Part of a small language model's weights.
Size: 11 layers, width 160, 2 heads of 64, MLP 640 squared ReLU, 5.78M parameters.
Architecture: rotary positions, untied embeddings.
Training: a variant of SOAP for these matrices, 343M tokens.
Each number is 128 + 24 x the weight over its row's rms, rounded and kept within 0 to 255. Layers, rows and columns count from 0. The size above them is the row's rms in percent of the matrix's.

# layer 3 MLP up, 640x160, rms 0.181, rows 306-387, columns 80-119
size [ 96 103 113 109 100  96  95 104  99 110  97 101  98  91 101 117 104 101  98  90  95  89 107 105 108  94  97  94 105  84 113  91  96  96 100 100  94 101  96  97 100 101 103  94 115 101  95 109  99 107  93 105  96 104 103 107  94  89  93  99  99 108 101  97 102 108  94 108 103  99  94 108  95  99 103  98  99  99 122 112  95 127]
[[131 150 102 125 178 129 142 132 135 151 137 104 106 159 117 125 145 125 147 105 132  80 146  76 162 110 119 121 105 128 117 143 142 131 115 123 158 109 186 145]
 [150 171 137 140 121 124  76 113 146 119 177 137 115 118  64 148 157 131 134 112 132 144 149 123 124 107 125 122 119 166 156 144 162 140 141 123 134 167 153 120]
 [135 102 173 106 117 129 128 107 163 131 121 126 149 123 105 110 162 130 151 111 131 121  97 131 103 125 149 145 171 122 127 151 103 181 178 121 117 131 102 152]
 [150 131 142 105 164 177 123 123 117 126 145 130 169  92 125 158 135 153 120 106 139 120 128 131 122 156 106 123 118 100 139 154 119  94  97 111 113 142 138 102]
 [141 166 147 113 123 123 109 131 111 131 118 154 182 154 178 114 101 135  92 133 146 118 136 176 123 163 140 119 145 148 136 135 147 125 127 139  93 162 107 153]
 [114  98 122 123 117 106 163 146 178 115 137 112 136 127 136 133 121 165 123 100 149  97  90 148 113 123 170 130  87 141 151 107 164 159 126 102 151 107 116 114]
 [131 147 137 126 128 114 146 110 162 108 153 138 132 127 151 161 121 143 128 115 117 125 131 140 148 111  92 147 125 119 155 155 109 144 136 101 126 139 101 123]
 [147  79 154 134 116 147 173 146 128 154 103 106 126 104 133 165 155 135 126 138 146 117 129 135 108  68 138 154 120 132 157 130 151 133 101 163 145 155 108 108]
 [101 147 102 153  97 123 170 123 131 115 170 151 136 110 116  93  91 115 107  94 112 133 125 125 112 119 100 129 120 131 121 163 165 187 148 150 128 133  99 115]
 [168  85 130 111 121 162 108 156  74 159 192 106 142 147 138 134  57 138 147 140 139 144 143 121 109 107 109 143 122  96 105 159 106 145 121 160 142 167 160 134]
 [121 132  76 136 150  98 155  90 122 100 143 153 131  96  99 118 151 126 118 141 111 121 168 124 166 127 134 118 164 132 126 129 140 162 168 138 139 131 151  91]
 [172 118 147 112 118  88 114 117 114  67 168 159  86 111 119  99 137 114 123 112 130 134 125 157 113 166 131  81 118 124 184 138 151 120 135 119 139 150 110 137]
 [144  95 156  88 120 196 136 106  84 105 110 112 138 117 142 151 144 124 126 136 156 160 140 118  89 103 151 123 126 127 134 111 180 103 105 133 132 163 136 127]
 [ 96 132 132 121 139 103 115 134 124 126 145  93 150 131  94  86 138 131 124 167 130 178 133 111 106 124 154  86 119 143 145 136 157  97 161 133 151 111 113 100]
 [113 154 159 109 133 157 142 114  97 130 137 139 142 112 138 153 119 130 149 136 132 156 149 109 138 110 127 156  84  92 112 138 174 107 107 139  74 154 125 111]
 [129 110 137 132  85 155  87 152 133 114 155 140 170 110 120 113 150 137 111 146 153 150 118 119  89 108 122 138 148 133  93 144 167 132 118 141 160 126 156 157]
 [135 155 104 107 112 124 121 116 131  96 120 132 112 148 113 120 131  85 109 115 171 114 112 157 162 116  91 117 144  95 118 150 108 183 167 132  91 155 108  89]
 [157 138 156 136 136 155 125 146 127 129 101  32 148 112 125 191 132 138 105 128 130 145 161 174 178 135 126 150 136 140 104 134 146 126 179 111 135 161 122 129]
 [129  81 128 129 141 102 136 109  95  90 124 115 122  90  80 147  85  99 115 115  90 114  90 138 156 114 113 155 142 151 119  99 130 115 172 104 128 162 133 128]
 [137 146 147 116 138 106 142 152 117 163 149 115 104 139 123 118 134 142 152 129 166 117 149  95 147 122 126 132 117 134 140 141 132 112  86 107 114 136 179  59]
 [126 100 136 152 199  87 122 137 164 135 157  80 152 144 126 165 109 124 140  94 167 141 103 114 125 110 125  85 114 129 147 132 103 126 142 151  99 120 132  96]
 [150 114 133 168 147 123 123 150 138 109 117 170 106 134 160 149  92  81 102 118 153 111 104 101 125 152 144 129 149 141 143 110 119 128 196  96  75 118 132 175]
 [105 100 130 165  91  87 142 153 139 136 126 118 127 101 108 133 141 141 107  91 149 107 127 101 122 124 150 109 102 156  93 160 147 146  98 139 112 155 141 174]
 [142 160 109 117 144 145 114 120 145 118 190 144 163 108 152 115 140 159 176 112  80 138 103  90 127 115 142  70 111  76  88 170 112 111 110 109 148 160 101 144]
 [138 112 148 118 130  88 137 116 146 142 139 178 124 111 136 144 143  69 142 115 116 136 140 143 149 103 191 138  95 110 135 131 133 107 117 126 123 133 109 103]
 [181 117 123  82 110 183 143 132 132 109 149 165 125 142  93  86 123 112  92 165 142 110 120  93 211  99 137 107  95 136 124 103 140 139 126 144 108 137 122  77]
 [100 147  79 153 132 189 142 142 108 115 152 167 122 124  96 139 122  93 160 116 171 168 114  97 170 101 140 145 125 156 116 160 121 156 140 139 141 133 101 113]
 [164 173 128 120 150 112  79 157 123 117 128 123 111  90 160 114 108 108 108 108 130  93  90 108 127 164 105 127 146 118  95 142 124 142 135 109 119 137 150 158]
 [ 81 112 176 103 149 129 113 107 113 108  65 162 123 100 143 119 110 113 136  89 145 127 101 115 122 144 164 134 110 137 140  96 119 126 132  81 101 111 170 122]
 [115 128 138 170 153 194  60 136 126 149 112 127 170 113 109 134 146 139 105 127 101 126 108 155 122 138 104 126 157 128 127 119 143 144 132 109 100 109 108 110]
 [141 171 128 121 140 129 114 114 120 165 159 100 155 153 123 135 115 111 142 120 142 137 110 149  87 120 125 150 141 132  95 157 103 150 126  87 120 177 100 111]
 [183 119 140 138 116 129 103 152  97 117 109 143 130 139 144 153  90 135 154 165 159  91 174 136 119 117 107 127 148 100 153 130 129 167 153 132 108 103 175 134]
 [148 162 135 119 128  96  83 114 155 156 119 179 188 159  90 131 165 138 117 121 201 125 164 123 144 103 180 131 125 112 119 131 105 130 106 152 146 139 132 111]
 [124  86 140  83 105 122  83 107 119 121 119 165 160 135 143 142 134 141  91  96 146 114 132  85 100 151 178 126 154 129 119 137 117 133 147 126  95 116 126 161]
 [124 125 107 105 142 147  88 137 158  74 113 140 124 114 146 161 124 116 109 111 129  91  75 107 148 153 106  95  88 113 133 165 116 147 127 135 142 121 136 135]
 [116 109 123 135  83  98 102  96 100 131 140 169 133 156 117 137 129 137 113 142 106  82 123 169 124 148 147 138  69 137 163 176  93 114 106 111 129 155 161 139]
 [ 90  93 140 126 145 142 143 132 104 140 102 133  84 138  93 117 112 116 141 119 134 137 130 125 122 105 108 118 141 141 139 110 122  94 104 114 139 176 124 140]
 [143 123 149 142 114 153 126 109 133 133  98  94 123 112 139 141 144 113 132 132 185 156 140  99 101 132 153 120 131 150 140 121 121 125 161 134  77  97 136 126]
 [131  84 160 117 132 129  87 109 104 157 118 119 111 143 144 100 131 130 141 129  78 117 166 133  97 133 124 131 131 102 161 114 130 134 133 130 161 122 106 124]
 [118 180 155 135 104 150 135 157 125 158 146 127 148 160 119 149 160 122 188 109 137  82 108 119 115 121 162 131 118 119 116 116 184 156 104 126  93 129 104 101]
 [142 153 162 179 118  99 108 112 115 156 105 121 126  84 134 153 184 115 131 134 120 127 106 124  96 128 165 154 123 122  98 104 123 117  99 154 138 148 118 164]
 [151 157 140 130  88 113 112 100  89 127 155 151 161 138 102 124 149 144 116 121 176 133 144  87 160 111 119 163 131 158 178 108 119 137 113 113 114 157  89 130]
 [136 133 149  98 156 155 133 125 140 105 178 144 137 113  84 134 149 157 129 122 159 146  74 121 123 145 135  62 147 127  94 130 101 112 143  98  80 148 121 114]
 [165 108 135 116 126 102 155 158 121 120 166 135 121 123 109 117 156 118 161 114 125 170 143 116 151 122 118 127  82 149 151 153 121 106 134 106 139 155 147 104]
 [113 112 124 164 149 114 111 160 163 121 133  84 113 175 131 146 149 121 133 170 133 123 103  88 125 139 193 115 120 106 104 169 116 114 109 140 115 141 135 136]
 [130 153 140 128 101 137 159 120 107 162 165 180 116 145 154 107 152 123 121 136 117 170 124 113 184 132 172  87 131 147 124  97 117 118 109 143 109 116 127 130]
 [150 171 120  88 109 145 127 152 134 129 141 129 141 160 132  98 117 156 141  94 139 114 168 100 144 110 153 153 148 133 107 145 141 146 118 131 105 123 117 102]
 [149 142 129 132 115 156 114 106 112 179 116 166 137 118 129 137 169 132 107 165  83 134 101 155 161 157 112  78 145 146 114 151  88 143 122 155 126 161 168 128]
 [ 98  96 111 115 106 144 144 153 172 155 119 132 115 153 129 129 145 116 121 119  92  82  95 125  97  92  94 139 115 120 151 123 141 118 186 151 101 148 107 145]
 [137 150  96 133 139 141 123 163 127 113 225 114 121 105 147 111 115 106 135 118 139 133 113  97 120 135 156 139 107  89  87 133 164 147 136 125 116 179 159 129]
 [141 139 161 123 110  88 138 119 158 108 109  98 183  93  75 124 113 111 120 117 123 110 115 175 112 147 111 114 124 137 127 138 120 141 137  61 126 114 102 178]
 [184 142  94 161 118 148 120 101 108 151 140 108 113 133  67 154 153 111 174 114  96 134  98 144  81 100 136 100 107 156  90 128 139 148 168 168 127 119 114 126]
 [140 119 157 129 128 180 107 145  88 163 109 112  80 137 175 154 150 108 118 139 127 141 124 109 122 125 111  97  98 116 110 135 158 134  97 164 126 139 108 117]
 [133 127 159 109 115 103 172  96 137 124 103 122 133 133 151 116 159 134 123 122 159 154 131  88  95 117 150 152 148 122 123 131 128 105 143 106 149 130 109  81]
 [153 155 126 121 128 126 102 130  99 101 149 100 117 124 114 135 164 119  96 108 174 106 147 133 158 134 133  98 124 138  96 154 190  92 109 146 104 114  89 151]
 [109 159 124 111 118 126 124 163 113 119 176 132 152 143 103 123 110  68 130 141  98  93  78  89 139 149 136 130 166 119  92 131 141 132 105 135 113  89 144 150]
 [ 72 152 147  98 133 152 110 128 117 145 125 118 155 103 129 100 132 135 109 119  92 129 124 113 134 129 102 129 138 138 104 140  91 103  94 147 135 139 165 130]
 [138 116 127 107 107  86 100 112 147 142 119 143 128 117 108 132 135 133 131 126 151 130 117 114 111 101 120 105 129 135 100 101 116 141 109 154 163  89 127 148]
 [120 142 121 119  90 114 147 119 135 106 164 139 102 178 157 113 154 138 155 134 150 124 113 120 110 153 171 124 142  99 100 134 113 130 114 147 121 105  78 138]
 [162 135 135  94 147 115 132 104 149 167 108 130 162 171 104 112 172  90 129 105 138 112 105  72 155 105  98  86 184 125 110  97  72 114  89 113 160 152 101 148]
 [156 118 113 105 127 110  94 142 131 110 123 139 166 136 117  88 177 129 136 113 125 125 103 130  97 171 140 113 134 115 124 110  93 120 176 164 165 182 118 134]
 [135 145 140 124 116 128 144 140 121  98 171 130 114 109 118  79 212 120 107 127 150  69 122 129 150 109  85 145 144 137 104 155 155 139 136 112 129 146 156 150]
 [121 158 138 139 143 122 138 169 122 112 101  97 134 109 156 185 111 151 141 141 118 132  99 140 118 101 104 167 124 150 132 135 131 139 146 127 118 107 201 107]
 [146 119 115 193 143 134 135  79 139 116 144 105 157 158 102 106 162 143 154  99 126 122 125 161 144 142 123 119 156 133 122  89 110 146 127 115 131 151  97 121]
 [171 118 140  95 128 121 143 125  90 139 132 112  97 116  99 128 138 100 133 198 165  97  94 132  95 137 157 149 138 114 122 149 101 164 113 108 147 186 141 100]
 [151 121 148 147 123 157 122 108 126 102 118 133  95 166 130 140 171 134 104 120 112 143 130 111 121 140 139 105 101 120 143 139 158 138 155 134 121 138  89 117]
 [113 140 137  51  99 146 149 118  86 120 129  97 118  78 103 145 141 135 103 149  89 118  93 136 115 105 137 144 129 173  98  98 147 107 148 148 156 136 112 158]
 [116 129 112 166 135 121  95 106 146 171  86 102 136 108 112 138 125 119 124  87 147 165 109 155 104 135 135 153 104  71 109 153 133 134 177 113 119 151 130 123]
 [152 157 113 166 129 144 120 139 122  74 154 135 128 108 128 115 177 141 127 139 147 139 107 165 119 140 171 157 106 137  87 124 108 133 132  76 121 167 147 126]
 [116 133  71 160 118 131 105 147 130 138  97 115 154 129 116 155 171 148 115 103 113  87 118 150 116 103  94 127 117  92 136 137 140 157 132  98 172 140  84 110]
 [142  95 124 119 167 149 170  75 119 129 118 121 125 169 142 145 112 115 105 169 136  96 136 122 144 102 129 132 122 166 128 129 107  99 122 118 151 160 119 105]
 [106 172 124 123 112 121 117 103 138 107 119  82 144 128 161 113 148 126 104 172 136 124 199 147 138 102 107 111 181 160 100 131  80 142 109 123 123 109  99  87]
 [128 135 112 109 138 110  67 155 127  83 107 129  87 160 117 126 113 136 154 179 120 104 135  86 120 127  91 145 126 115 152 102 157 110 119 139 121 116 101  89]
 [118 103  99  97 119 131 174 144 136  64 123 157  82 160 127 130 164 107  88 133 125 142 136 128 164 122 107 108 129 117 144 122 106 201 110 163 127 170 121 126]
 [158 157  88 115 120 146  96 170 153 112 145 149 145 179 152 133 178 142  91 141 121  70 152 133 155 130 112 119 156 144  88 147 123 141 114  90 117  85 149 119]
 [138 132 154  99 133 127 164 127 124 122 161  89  95 144 178 157 124 106 118 103 141 117  98  70 159 144 150 143 156 104 106 132 104 129 154 114  89 125 131 142]
 [159 118 117 122 145 140 101 137 115 131 142 130 131 160 167 142 159  86 113 124 112 146 124 138  90 118 133  73 110  87 153 120 118 151 120 107 117 140 125 128]
 [103 137 123 143 111 150 113  95  90 112 134 138 127 140 151 160 132 145 134  98 128 141 145 155 142 132 151  85 133  98 124 123 140 165 127 152 154 169 127 168]
 [118 112 117 156 141 116 155 129 121 120 115 116 141 163  99 115  54 149 109 137 132 117 128 138 104 108 102 124  70 148 174 120 120 166  84 168 118 124 142 175]
 [118 170 133 132 112 137  82 144 109 138  86 142 106 126 137 130 132  98 101  93 131 119  99 142 146 108 116 185 123 110  92 140 123 158 101 172 119 141 157 131]
 [148 134 114 114 120 109 141 101 128 142 125 107 107 130 137 147 158 151 114 110 138 133 169 128 118 112 200 141 108  88 134 150 129 157 154 146 132 161 106 142]
 [137 176 129 125 152 123 132 112 134 135 142  96  84 130 115 150 112 136 115 108 105 127 147 152 136 132 131 131 100 148 127 140  85 166 103 156 158 136 105 105]]
# layer 3 MLP down (transposed), 640x160, rms 0.126, rows 306-386, columns 80-119
size [103 105 101 110  99 104  93 106  98 107  99 100  98  98  98 108 108 100  93  94  89 102 105  96 102  99  98  99 107  95 100  98 103  99 108 105 102  96 106 102 100 106 103  91 111 101  92 106 105 108  88 114  94 101 101  92  87  93  91  99 108 102 108  92 100 115  96 104 105 104  92 102  95 102  99 100 102 102 104 101 100]
[[117 127 111 185  65 131 124  93 136 135 157 155 115 140 159 106 146 101 119  87 124  84  97 190 122 108 133 155 144 131 118 183 134 119 120 114  98 136 131 163]
 [147 130 146 117 141 120 152 111 100 102 122 163 127 122 150 116 197 202 154 127  72 190 118 105 144 142 119 185 118 108 133 159 123 138  92  89 102 142 137 145]
 [103 111 113 127 139 125 152 153 130 127 118 132 126 125 138 124 158  88 108 147 174 135  87 134 136 130 142 117 114 136 150 174 102 132 101 103 169 140 156 181]
 [166 119 106 136  70 127 146  45 125 114 170  94 126 154 100 133 150 159 108 153 117 143 154 103 145  97 183 124  82 147 150 151 163 145  97 151 122 104 147 151]
 [104 140 150 130  94 112 136 144 165 136 159 185 103 156 133 144 120 112 200 150 139 172 146 120 136  91 123 110 126 147 108 102 146 105 121 131 118 126 158  86]
 [116 140 140 126 107 166 167 143 119 126 125 101 164 187  95  84 102 121 123 125 108  83 133  84 123 154 144 180  90 105 115 139  98 144 122 137 131 167 130 149]
 [138 141 174 136 114 149 114 116 130 158 101 161  99 128 124 119 105 135 152  87 138 143 123 126 137 102 125 107 114  74 127 100 151 173 125 138 143 121 149 144]
 [119 122 149  95 142  84 135 140 123 123 109 122 129 144 103 102 200  99 148 150 127 142 126 148 167 118 163 119 152 168 165 111 124 144 117 125 151 116 122 146]
 [177 148 112 123 110  96 114 134 137 120 130 129  80 140 156 159 139 159 174 113 112 175 170 139  85 138  57 160 108 125 171 126 142 116  94 150 146 139 170 145]
 [132 121 148  96 104  71 164 120 130 136 110  97 124 110  98 160 107 110 144 153 122 111 118 100 133 132 126  99 131 149 124  83 124 132 151 120 151 137 131 102]
 [107  98 140 149 127 131 103 158 165  98 128 160  87 140 176 142 116 156 151 107 127 153  96 134 128 138  98 126 119  98 131 121 117  92  64 121 104 154 162 125]
 [135 121 112  91 126 139 158 127 106 142 171 102  75 111  89 120 136 102  91 130 118 170 127 117 140 168 128 144 133 127 112 129 121 163  83  89 116 105  78 174]
 [146 167 142 114 162 142 102 141 185  78 139 146  97 129 158 129  86 134 112 120 149 150 141 108 116 174 135 143 157 132 109 127 142 137 133  93 135 131 149 147]
 [ 99 179 146  87 153 119  91 140 156  94 120 149 110 149 129 128 132 127 131  83  71  76 114 143 168  77 133 170 143 151 125  90 105 130  95 113 130  96 140 172]
 [101  97 113 127 147 146 122 156 141 103 172 151 134 147 125 143 137  89 113 150 108  83 148 145 158 145 158 138 128 154 148 119 107 133  87 108 150  98 141 119]
 [100 123 141 148 131 127 158 140 112 130 151 121 140 106 139 151 191 147 142 124 124 135  61 100 140 162 166  95 162 125 118 142 135 133 104 116 118 131 130 148]
 [105  99  91 116 100 129 125 136 112 165 103 113 134 104 126 144  63 110 137 121  84 123 123 171 149 152 146 119 120 120  93 143 143  91 142 135 125 128 125 161]
 [114  80 125 119 114 115 112 145 114 153 160 133 141 137 169  96 128 117 126 179 110 124 120 117  76 131 132 115 111 148 146 125 123  84  97 107 133 142  85 106]
 [117 116 125 153 114 112 133 121 137 132 124 156 111 132 171 141 150 140 123 128 160  64 128 145 117  87 135  91 100 136 114  70 117  71  95 163 105 111 153 138]
 [124 131 112 120 105  97 120  78 152 152 130 114 175 179 172 154 136 144 126 153 113 138 169 155 120 161 159 169 116 136  97 148 139 138 113 163 147  96 135 114]
 [130 133  96 101 107 120 159 133 143  85  89 165 137  97 123 146 145 159 180 161 106 113 154 128 185 146 132 157 140 108 122 107 122 137 164 127 114 122 195  97]
 [ 95 127 137 115 113  94 138 111 125 123 104  78 162 120 118 124 191 173 151 116  47 158  99 127 161 110 118 123 158 103  84 132 138 168  99 120 101 125 110 106]
 [108 142 140 102 141 125 156 106 147 139 132 164 125 133 141 104 105  84  91 159  87 139 134 127 161 137 133 143 141  89 155 119 133 126 148 132 162 135 116 104]
 [ 90 134 107 149 117 101 107 149 106 165 111 114 108  94 128 104 114 191 105 110 125  90 113 128 130 118 125 130 127 153 123 113 125 145 110 143 130  79 160 145]
 [132 142 104 105 164  97 169 112 116 120 122 139 111 110 126 155 115 112  89 155 136  68 134 142 116  98 117 168 127 133 149 152 155 115 138 126 167 127 145 132]
 [109 124 166 160 103 111 126 146 137 111  94 109 137 166 144 156 111 135 116  70 120 172 118 129 109 141 114 172 177 118 123 133 129 117 155 120 157 111 125 144]
 [126 144 135 153 115 137 159 124 122 115  84 103  90 135 150 111 132 137 117  95 120  90 154 160  97 130 127 115  75 121 112 128 152 136  95 113 104 160 174 108]
 [140 131 129 116  94 109 119  99  96 162 163 147 139 110 132 174 134 102 136 112 130 130 149 158 120 132  82 102 122 138 151 119  98 138 149 133 170 116 124 167]
 [ 99 112 137 111 115 142 162 119 111 110  75 125 129 123 108 160 142 150 140 131 191 116 133 123 129 124 129 124 121 156 105 118 160 148 107 126 127 109 187 129]
 [130 115 142 129 171 160 162 135 107 153 144 133 118 154 124 151 160 138 149 133 128 152 100 102 137 144 158 111 106 139 141 115  83  74 119 160 116 132 105 134]
 [139 127 114 127 117 145 143  96 146 137  80 139 120 104 129 124 139 106  91 148 149 153 142 144 199 120 110 119 130 211 101 114 136  76 104 109 131 160 132 146]
 [116 159 151 148 154 117 126  71 155 129 118 115 128 105 167 133 173 132 144 149  91 105 110 144 103 130 164 103 152 116  84 144 114 175  71 155 167 161 129 146]
 [ 98  97 123 112 152 112  87 145  97  78 117 150 146 166 123 119 126 163 141 156 125 122 114  94 139 109 137 123 135 113 148 164 108 141 153  92 138  97 142 129]
 [ 98 152 158 139 137 126  95 134 127 135 146 160  98 146 136 159 117 142 129 107 150  82 184 146 109  85  95 136  81 150 154 116 113 126 127 131 156 104 118  97]
 [130 150 150 134 132 152 123 118 173 141 156 123  95 141 125 117 123 163 149 131 112 137 135 121 122  83 130 131 115  96 117 108 165 134 145 132  79 169 135 127]
 [112 119 133 123 121 129 150 123 134 125 124 156 110  92 128 119 139 115 121 141 148 122 118 128 133  73 143 149 103 135 135 105 129 165 121  89 102 169 153 130]
 [134 105  89  98 114  91 134 153 124  88 137 108 122 107 171 140 129 159  99 173  97 140 104 101 112 119 135 100 140  99 107 137 152 182 157  93 116 116 127  98]
 [118 128 183 105 107  98  89 109 139  84 154 115 144 147  85 160 129 171 155 148 126 139 146  94 148 107 106 120 146 125 130 162 123 145 152 125 146 153 118 121]
 [109 146 158  94 160 126 127 160 129 130 113  88 146 130 127 110 131 132 130 114 144 142 124 133 175  92 133 132 124 132 106 124 123 132 122 136 138  84  94 146]
 [ 71 133  84 102 119  90 117 103 113 127  99 132 124 161  84 120 158 127  93 127 140 131 144  98 132 171 103  97 122 151 103 165  77 107 109  96 160 134  87 114]
 [162  95 139  86 107 172 161 123 140 165 161 124 184 127 121 113 108 112 153 148 153 123 116 151 110 117 137 109 124  72 131 117 141 110 119 144 122 101 185 117]
 [111 134 125 136 160 146 103  85 135 150 176 168 111 141 115 121 124 100 144 103 163 130 130  98 146 114 102 124 135 192 149 110 132 100 109 149  84 141 163 127]
 [128 143 118 114 121 118 136  98 135  93 109 140 136 107 129 165 148 129  83 133 127  77 126 149 119 117 117 113 142  96 129 124  58 161 133  98 128 107 147  99]
 [ 91 127 149 153 140 124 124 105 139 117 107 140 170 121 134 150 110 140 132 100 125 120 132 149 133 125 100 100 153 133 139 109  96 191 125 102 156 122 104 152]
 [128 101 130  93 169 112  52 120 113 138 150 129 106 160 137 142 101 154 121 171 127 117 151 108 128 152 145 154 169 157 123 126 126 147 144 110 165 162 106 132]
 [137 129 121 133 137 156 122 127 145 124 101 146 149 128 140 124 110 134 118 112 151 138 141 139 152 154 128 171 111  98 147 157 137 122 154 151 103 129 120  78]
 [143 112 101 100 173 162 131 123 170 157 179 138 112 148 136 139 106 161 141  80 129 116 152 131 127 116  83 136 141 131 133 126 151  86 114 112 138 138 137 158]
 [104 139 150 108 114 122 163 151 154 114  86 102  96 117 132  83 108 143 130 106 101 144 127 161  95  94 121 125 178 108 114 145 123 161 193 143 123  90 107 143]
 [134 127 132 137 151  85  96  98 115  82 116 122 101 117 138 152 106 159 133 123 122  91 100 151 103 124 137 103 120 152 127  79 106 133  71 111 127 136 105 123]
 [138 121 130 150 111 125 117  93 130 100 139 132 106 125 117 148 102 140 156 122 151 130 168 138 115 116 131 118 115  97 134  94 183  83 140 129 139 178  92 160]
 [126 129  95 120 106 163 113 153 104 180 123 117 119 154 170 137 100 145 140 154 141 160 129  92 152 114 138 124 120 154 153  94 180 135 127 170 123 135 160  90]
 [158 134 140 170 127 141 121  92 144 150 130 158 114 124 130 107 149 156 133 176 115 127 175 109  92 104  85 122 160  97 115 152 108 121 109 132 106 155  89 118]
 [109 101  85 101 137 113 120 125 175  85  98 123 114  87  82  95 151 112 123 122 118 100 111 116 132  97 100 142 173 121 154 118 118 111 139  87 149 110 145 170]
 [110 121 150 146 113 136 106 123 137 142 147  80  60 120 145  98 168 151 134 150  92 106 116 143 160 114 139  56 145 118 121 109 138 134  93 100 145 141 145 114]
 [143 110 152 139 165 169 177  94 127 129 149 128 109  90 104 147 170 121 119 122 107 121 144 123  97 143 148 114 105 124 141 145 112 138 116 124  93 156 138 175]
 [123 127 148 143 185 134 103 171 170 132  96 112 127 117 168  90 127 156 125 133  99 149  86 139 139  95 126 105 160 119 141 191 122 146 163 140 141 134  72 122]
 [163 128 123 136 141 127 103 178 123 121 131 131 131 182 131 148 116 132 133 142 142 133 154 128 108 147 112 134 127 136 151 115 167 159 172 119 140  78  89 143]
 [171 157 133 180 141 149  81 117 141 147  84 135 106 124 129 144 127 123 139 120 155 142 147 161 104 148  92 120 135 110 179 134 140 105 138 160 126 141  93 172]
 [176 115 121 134 137 151  88 178 143 155  96 113 149  92  99 126 148 117 100 133 114 127 118 128 139 121  84 105 143  92 136 130  91 129 156 120 149 172 123  89]
 [143 122 124 144  78 148 145 107 122 148 136 132 118 120 135 128 145 147 122 128 141 105 149 136 147 137 101 113 131 116 144 139 108 104 194 150 173 136 141 126]
 [148  94 162 117 142 123 130 148 120 125 100 131 103 134  73  84 137 135 115 111 168 153 127 104 118 127 117 122 163 154 101 135 122 159 135 163 158  94 106 125]
 [134 127 107 139  67  82 114 124  85 141  90 104  80 117 114 168 110 103 103 151 122 149 167  88 136 134 178 123 133  97 114 126 102 125 139 146 134 155  80 118]
 [169 110  91 138 136 138 146 160 153 102 106 140 117 146 128 135 155 146 120  97  97 137 166 129 131 158 156 181 180  55 163 152 123 112 117 175 155  84 145 145]
 [ 90 102 117  78 127 132 118 119 128 101 111 153 104 137 126 136 132  96  77 135 102  99 131 135 115  99 180  99 120 117 149 136 144 147 130 127 111  81 117 105]
 [ 88 100 136 138 145 144 119 120 109  95 122 134 131 132  99 116 131 155 120 131 127 123  93 168 145 146 144 102  68 163 139 120 163 102 128 102 144 161 123 140]
 [170 129  96 131 137 136 113 136 119 150  83 146  94 126 133 171  74  90 111 121 117 118 138 138 113 110 201 133 147 120 148 128 117 169 137 165 100 123  88 107]
 [110  89 114 106 112 134 125 139 129 116 109  93 154  97 108 110 113 132 145 161  93 129  90 143 160 106 140 143 105 140 139 104 137 142 144 152 116 132 146 119]
 [135 128 123 147  87 135  99 123 136 102 114 161  93  99  79 136 131 184  94 110 118 142  95 124 144 132 118 122 151 127 155 129 145 196 117 153 167 152 163 138]
 [119 108 152  88  86 102 115  99 124 135  96 155 132  83 120 127 182 147 133 142 134 110 117 151 104 151 121 145  88  94 169 144 145 153 105 136 120 109 174 137]
 [108 168 193 141 105 148 149 121 140 131 163 172 121 138 143 137 110 186 118 111 116  96 128 149 112 143 171 132 141 117 122 123 138 103 167  99 106 120 145 190]
 [127  99 125 138 117 118 177 137 101 152 103 118 162 173 138 143 132  96 136 127 107  99 109 124 131 114 164 140 144 142 123 117 127 118 107 136 114  94 114 117]
 [114 111  77 156 156 119 112 189 100 132 125  93 166 102 119 141 123  97 124 142 182 147  89 112 146 163 130 115 149 111 136 127 117 132 137 128 181 105 165 154]
 [119 125 208 144 103 107  98 140 126 151 129 132 127 110 142 123  82 107 131 117 113 136 128 122 153 161 115 148 151 147 111  85 122  75 101 148 139 144 140 154]
 [138 107 184  78 156 137  98 115 122 135 116 106 159 134 100 119 143 118 133 118 151 168 114 108  92 138 106 180  77 118 173 115 122 127 112 130 119 125 191 127]
 [114 169 163 164 113  91 126 102 117 110  96 101 134  81 133  62 135  95 151 103 104 141 111 147  91 123 131 141 138  84 147  94 120 149  95 124 116 120 113  96]
 [166 151 124 144  80  82  96 112 156 113  98 121 109 144 128  89 167 110 108 135 123 114 121 176 141 137 100 117 131 120 119 169 162 144 106 112 109 162  88 100]
 [121 115 116 145 112 119 117 144  92 128 122 108  88 194 162 143 146 115 120 120 121 131 113 159 127 150  98 161 159  87 132 139 143 169 140  71 175 160 147 179]
 [134 160 101 135 117 145 145 121 136  82 153 135 133 174 124  94 119 147  74 116 136 108 131 149 120 155 128 112 132 156 137 143 116 124 126 150 119 112 113 125]
 [131 110  98 141 119 121 126 124 139 129 135 150 119 137 108 184 106 131 135 136 121 125 176 169 102 125 114 162 117 122 122  90 136  84 105  98 123 137 197 129]
 [ 95 113 159 131 149 121 143 118 140 117 113 101 132 113 128  72  90 149 117 134 101 143 107 140 134 158 139  91  85  99 180 156 121 114 132 112  98 109  86 110]
 [ 90 109 125 115 118 129 130 108 158 124 109 111 144 161 110 108 158 122 123 111  98 107 156 178 127 100 123 155 109 110 136 101 137 155  81 116 126 133 136 126]]